Part of a small language model's weights: rotary positions, 754M tokens.
Each number is 50 + 12 x the weight over its row's rms, rounded and kept within 0 to 99. Layers, rows and columns count from 0. The size before them is the row's rms in percent of the matrix's.

# layer 4 MLP down (transposed), 2560x640, rms 0.064, rows 978-998, columns 240-319
094:62 38 52 47 71 52 58 27 50 19 57 54 44 61 19 83 57 62 60 24 39 69 58 69 65 34 67 41 47 26 59 67 68 33 51 36 24 61 38 49 40 42 30 32 50 47 59 48 36 40 73 44 30 64 65 36 48 35 45 45 50 71 70 69 57 61 27 49 58 32 47 25 39 59 35 31 43 45 35 39
107:56 53 50 57 48 54 67 54 63 55 57 53 52 42 63 43 44 49 56 47 42 61 56 62 51 52 46 56 58 51 44 33 56 52 65 43 69 56 52 39 48 68 55 62 70 37 71 53 56 44 35 44 51 56 60 65 66 56 37 46 56 41 53 48 53 35 50 53 52 49 45 58 73 24 65 28 74 44 64 39
110:40 46 58 52 65 60 36 58 69 47 30 63 51 45 54 45 25 58 62 41 45 41 52 69 70 64 58 34 74 55 58 48 51 49 34 38 13 40 39 64 40 67 45 35 38 45 58 46 46 38 33 62 50 55 51 39 44 48 58 59 56 52 64 45 32 46 62 41 37 53 58 32 29 51 67 44 57 60 57 61
101:36 62 67 30 38 54 54 43 47 37 41 54 33 58 49 39 56 43 88 59 43 41 37 55 59 51 33 51 60 52 63 58 48 53 68 42 60 51 60 47 70 42 59 42 44 37 56 56 58 46 47 72 43 50 39 51 66 40 69 47 72 60 55 54 57 51 52 31 33 34 53 69 55 50 57 61 72 49 28 64
094:36 44 65 76 79 43 42 58 65 49 47 50 46 45 40 33 68 65 26 57 51 57 35 66 52 45 40 46 56 57 53 38 44 65 47 70 58 61 29 50 41 52 65 61 43 64 32 61 32 64 44 60 55 48 62 54 24 43 73 42 61 65 50 53 76 54 32 35 41 42 58 68 64 52 50 76 44 48 51 51
097:29 66 49 42 64 54 83 56 37 56 50 73 45 20 54 71 39 36 47 50 54 60 62 71 48 38 36 65 55 65 76 40 61 55 53 84 48 40 47 37 47 46 51 47 27 47 45 39 36 43 49 62 56 47 29 29 39 58 57 43 39 31 50 62 38 43 54 54 34 43 49 37 68 75 62 57 27 22 48 43
105:99 46 48 49 66 44 77 47 45 45 54 44 61 45 38 50 55 30 60 78 15 53 43 69 27 39 34 31 44 45 54 60 48 59 57 47 57 38 46 55 74 20 51 34 58 32 50 52 57 58 34 61 34 35 55 34 23 62 55 46 57 63 53 68 59 34 58 51 69 54 52 43 53 43 50 68 50 31 50 38
103:48 44 70 52 45 64 45 61 48 50 43 49 33 62 57 51 39 69 64 36 56 30 64 63 58 50 52 45 59 74 52 67 48 58 42 42 42 44 33 38 61 38 45 65 47 37 38 39 56 47 48 47 45 77 64 53 42 67 49 36 66 74 29 54 70 47 43 51 51 46 67 45 47 67 38 53 61 56 48 65
098:68 54 72 46 54 44 40 49 65 46 68 38 30 41 45 66 58 27 50 60 62 61 54 29 47 05 52 69 41 50 15 59 49 39 45 42 55 61 57 66 66 38 52 28 47 69 72 40 45 79 62 65 41 43 49 43 51 66 55 29 48 41 52 59 57 53 54 45 55 59 59 38 60 45 56 50 46 76 45 60
091:57 38 42 48 56 52 64 50 40 50 54 38 53 38 56 54 51 55 43 53 61 47 53 73 47 44 24 52 45 64 66 40 47 81 48 44 50 27 67 58 42 58 39 67 63 24 51 59 46 47 56 76 85 48 47 39 52 66 40 56 50 49 68 54 45 52 33 51 41 61 42 31 25 40 61 47 52 73 57 31
100:40 37 47 45 51 59 69 42 47 65 70 50 51 42 30 52 58 50 35 71 40 55 66 38 35 65 49 55 60 45 54 58 32 50 55 32 44 39 49 17 47 46 55 49 57 55 57 52 40 74 72 72 51 56 58 52 54 33 34 67 28 41 67 72 54 44 63 83 51 32 77 70 54 55 58 38 55 54 58 51
101:50 38 48 43 71 67 20 29 54 47 47 64 57 66 38 49 88 54 72 43 62 50 59 41 51 36 63 52 34 46 45 64 40 44 58 70 39 61 43 44 54 68 54 62 67 56 72 40 54 43 78 69 47 26 59 70 33 50 45 43 58 27 37 71 50 65 43 49 49 75 54 35 80 38 43 63 53 49 59 25
098:47 51 30 36 33 37 32 38 40 43 63 57 48 60 36 57 48 60 56 57 38 40 46 28 45 58 46 42 40 45 40 66 43 62 50 62 27 53 41 51 43 55 59 33 32 58 69 55 51 36 60 49 61 68 66 70 69 33 64 47 56 53 66 58 48 42 66 63 49 59 19 46 30 50 77 47 57 42 25 70
101:21 37 54 48 55 58 33 69 53 58 41 58 51 63 52 53 42 40 52 28 42 50 59 51 61 60 54 48 29 41 78 48 46 58 64 43 48 48 29 53 74 47 60 39 58 28 19 58 36 44 53 56 56 68 56 53 67 40 30 54 53 55 36 54 45 40 34 44 59 55 41 29 42 48 45 34 24 52 52 50
093:32 39 55 57 24 42 56 64 53 51 58 36 44 60 51 33 48 39 55 51 49 58 70 57 66 46 71 63 34 36 71 47 64 35 51 50 40 54 61 58 58 53 58 54 45 48 26 39 84 36 29 67 48 51 56 68 45 48 57 59 60 53 27 30 60 46 53 38 53 39 36 62 48 62 59 54 28 40 67 47
100:64 65 74 40 54 57 63 65 46 54 66 46 54 52 64 58 67 49 64 49 50 40 51 55 46 67 38 36 47 36 38 45 61 22 60 48 46 43 57 34 20 47 51 45 60 50 71 50 39 63 53 53 50 58 47 54 40 61 65 43 51 43 32 53 56 43 37 64 63 58 40 58 53 74 55 70 34 58 56 56
098:50 55 53 23 59 57 33 53 50 63 53 71 70 70 27 45 56 61 56 42 55 58 31 49 28 45 44 69 32 58 71 46 45 51 61 59 83 65 56 60 41 48 60 62 38 54 53 49 60 54 57 50 30 28 32 59 52 62 48 70 62 57 56 73 30 45 46 49 55 63 46 31 62 39 45 44 30 66 48 47
105:60 59 50 52 50 69 47 55 41 47 40 49 23 32 59 50 63 55 47 27 51 56 53 56 78 63 43 54 55 65 43 46 57 52 59 60 53 50 40 26 56 43 53 52 51 63 70 57 50 42 28 34 42 64 42 70 45 37 65 27 67 36 29 66 30 50 36 54 49 56 71 61 62 67 36 73 49 37 43 59
095:36 50 25 64 69 58 31 44 56 30 55 51 40 47 39 57 61 70 45 37 56 53 52 63 45 62 57 71 22 57 30 52 60 51 58 39 45 49 36 60 44 60 64 53 35 67 58 31 43 35 47 48 58 56 50 51 58 46 65 46 65 42 33 55 64 41 56 36 48 66 56 38 72 59 38 47 51 71 38 58
104:48 44 27 62 36 41 62 53 48 50 60 54 40 69 61 50 42 53 42 46 49 72 36 40 42 64 49 44 54 67 25 67 60 65 57 43 66 57 54 40 32 58 67 59 50 59 48 63 52 54 34 46 53 52 56 62 33 50 44 44 68 41 59 50 62 59 69 57 48 64 60 44 46 49 31 58 57 57 40 46
095:42 73 41 59 55 46 39 42 42 31 53 34 37 56 45 66 40 64 54 39 63 64 31 36 47 46 68 29 48 68 46 25 71 45 48 22 47 24 22 24 52 58 40 12 30 52 37 59 53 63 46 49 58 41 70 52 61 42 56 39 52 50 28 64 48 70 52 38 45 47 41 37 44 42 67 56 35 86 41 44
# layer 4 MLP up, 2560x640, rms 0.0637, rows 979-998, columns 240-319
105:39 33 69 58 27 56 66 51 65 42 34 54 36 76 66 61 33 36 42 36 46 45 62 73 45 47 47 40 68 47 34 61 63 59 33 55 59 60 55 64 50 35 43 41 37 44 40 74 67 57 36 24 42 56 54 35 60 55 49 41 51 34 37 39 71 41 65 59 47 65 53 51 72 49 46 58 37 59 46 34
103:61 37 73 48 54 54 66 67 38 59 60 50 53 65 64 36 61 63 34 67 50 46 51 54 57 70 55 44 58 46 35 44 76 41 55 51 28 39 64 54 25 68 25 54 64 55 56 57 33 36 49 42 70 28 52 49 49 73 51 59 53 63 45 65 68 42 66 50 63 51 49 52 34 34 73 33 47 49 71 35
100:64 37 53 38 40 66 43 31 51 44 41 35 45 55 48 49 71 55 45 52 43 56 57 44 43 26 55 43 51 38 64 58 45 51 29 51 61 41 40 47 30 52 45 61 39 74 47 69 45 40 60 35 63 65 46 55 28 51 53 40 31 52 68 81 58 62 62 47 51 32 51 58 39 45 61 55 67 47 42 65
094:44 53 49 55 45 51 43 61 52 43 51 56 57 48 57 53 43 70 43 51 36 49 36 61 61 65 25 38 55 63 53 64 50 50 42 45 26 45 46 47 44 47 55 49 70 26 52 46 38 44 53 79 32 30 64 59 38 54 64 57 44 44 33 53 55 38 53 49 49 63 60 67 42 62 50 55 53 43 38 53
086:54 54 43 48 49 62 45 46 44 64 33 36 64 39 41 26 84 29 67 48 52 37 32 67 62 49 55 48 57 60 46 50 45 45 45 57 29 38 45 60 39 41 35 50 48 42 43 36 36 80 56 50 69 35 32 77 58 48 33 49 43 46 57 67 51 50 29 56 37 33 48 26 50 68 45 62 90 49 50 48
098:64 72 41 49 40 50 49 47 64 45 54 59 56 49 45 86 51 53 74 67 35 29 39 34 33 71 64 40 49 65 42 27 58 45 45 39 39 50 35 34 64 59 45 54 61 51 47 56 82 58 45 51 67 59 66 32 38 39 39 35 44 37 39 34 55 35 51 48 58 51 63 51 51 55 43 46 77 42 40 65
106:41 44 63 69 66 41 56 65 73 42 47 83 52 64 42 62 43 65 58 35 36 31 32 58 31 66 50 50 54 52 67 56 61 74 45 43 61 60 40 58 48 40 59 47 59 40 46 49 62 54 52 47 45 62 63 45 34 56 44 73 65 45 49 56 43 51 47 16 47 47 55 43 57 40 46 50 32 53 29 57
109:60 56 48 55 60 49 41 15 46 46 54 60 33 59 53 58 39 55 57 55 35 52 77 45 24 50 54 39 57 71 40 43 41 63 37 32 75 54 59 52 46 47 47 46 59 32 35 51 56 59 62 28 64 55 66 68 37 54 62 48 41 38 62 54 44 30 42 56 57 31 47 71 38 35 44 43 47 39 31 62
090:50 45 49 28 67 49 57 39 62 56 51 44 72 32 42 50 43 58 51 73 36 29 30 55 47 52 54 62 51 58 61 46 57 33 42 58 53 50 51 57 51 35 50 52 72 25 51 45 63 33 61 50 87 38 45 44 61 58 30 47 42 53 42 47 48 33 56 61 70 56 52 60 41 90 61 23 61 43 44 37
104:45 67 27 42 61 38 35 50 56 30 42 46 50 46 77 56 61 58 43 37 48 79 47 60 45 50 57 42 44 34 43 44 65 54 49 35 66 44 52 69 37 59 29 40 61 68 47 59 66 49 42 48 49 42 46 47 51 46 49 34 35 37 63 46 41 49 35 47 61 57 29 51 37 67 52 52 64 29 44 40
102:36 49 17 52 56 45 29 51 28 64 51 61 46 54 47 51 34 48 74 53 62 61 49 34 53 60 62 70 82 43 60 64 45 63 50 56 62 52 67 48 66 52 64 63 68 44 25 32 58 47 45 65 57 69 46 64 52 74 47 45 50 65 80 41 62 50 64 45 62 46 47 50 50 59 57 54 53 33 57 37
096:51 65 54 48 49 31 63 41 38 32 59 50 47 45 73 48 48 54 31 62 63 51 61 53 50 48 55 57 45 61 61 38 27 70 17 62 48 44 50 49 67 70 31 31 19 52 50 41 61 23 55 50 30 42 53 42 37 64 60 43 37 59 49 20 44 55 49 35 76 39 61 53 45 56 36 56 44 54 47 74
098:59 60 67 43 32 44 71 52 45 39 34 39 58 69 40 43 58 27 37 41 41 36 34 38 43 47 43 37 41 41 52 67 67 66 62 48 44 38 52 62 31 48 50 46 36 59 27 40 58 40 61 32 56 47 29 45 52 36 36 39 56 43 31 37 41 68 52 43 45 44 69 45 27 58 44 55 59 46 42 47
092:41 66 53 51 60 62 64 43 38 39 50 53 41 43 29 54 66 43 56 46 59 67 50 55 43 56 46 61 77 55 34 47 39 47 46 25 44 28 45 42 67 92 22 60 43 27 84 39 44 36 39 59 41 62 58 50 60 40 58 48 45 61 49 31 50 46 31 36 82 52 56 62 45 47 37 30 58 35 41 64
095:33 30 43 47 33 46 67 56 47 43 75 40 42 73 35 39 31 50 60 66 63 68 44 50 64 72 64 31 64 51 27 44 38 45 59 75 29 88 52 45 35 60 43 58 40 49 55 52 60 50 51 46 67 48 71 73 66 48 61 54 41 55 48 35 69 42 45 54 38 45 49 54 63 45 44 67 32 56 74 28
098:49 46 52 50 59 47 49 54 65 60 58 37 31 34 65 80 66 39 48 74 42 56 46 49 36 46 70 36 30 77 58 43 35 48 42 38 62 63 65 49 66 39 56 44 57 52 46 59 50 38 52 42 54 73 52 29 62 36 41 45 63 48 41 70 67 49 76 55 59 54 43 48 48 59 64 41 56 32 59 51
101:51 37 55 38 49 49 52 36 50 54 55 57 47 64 80 32 44 65 54 59 71 45 34 52 50 54 43 64 56 40 42 54 41 50 69 22 51 46 53 23 53 64 50 34 61 58 44 64 37 50 58 50 50 31 45 66 35 52 40 45 69 69 44 61 51 34 48 63 31 61 52 44 40 65 48 41 42 50 34 44
099:39 61 39 40 37 26 43 60 51 52 31 58 60 63 55 46 56 35 53 40 48 53 30 57 69 63 43 69 52 59 74 36 32 45 63 28 52 68 38 46 59 57 57 39 52 63 68 41 39 33 33 39 44 74 65 50 48 57 47 57 45 50 65 60 49 27 53 44 70 39 67 36 63 42 66 48 44 75 53 66
103:32 46 41 33 35 40 31 33 55 58 41 44 74 44 54 55 32 58 43 59 56 50 51 56 38 68 45 59 51 49 54 28 62 40 57 53 41 33 39 44 38 55 58 34 44 57 24 44 69 44 83 58 43 51 42 11 53 57 32 59 55 62 42 33 49 49 66 48 46 48 53 48 39 46 37 34 45 54 52 61
091:39 52 58 43 45 71 53 48 50 46 60 63 30 38 41 60 57 36 54 53 52 55 62 46 38 51 51 47 47 39 39 70 53 59 43 29 34 24 48 53 41 63 39 31 48 40 40 38 50 31 55 54 50 62 33 27 57 37 52 44 52 55 59 45 60 73 30 49 31 53 55 54 19 41 57 54 31 35 68 65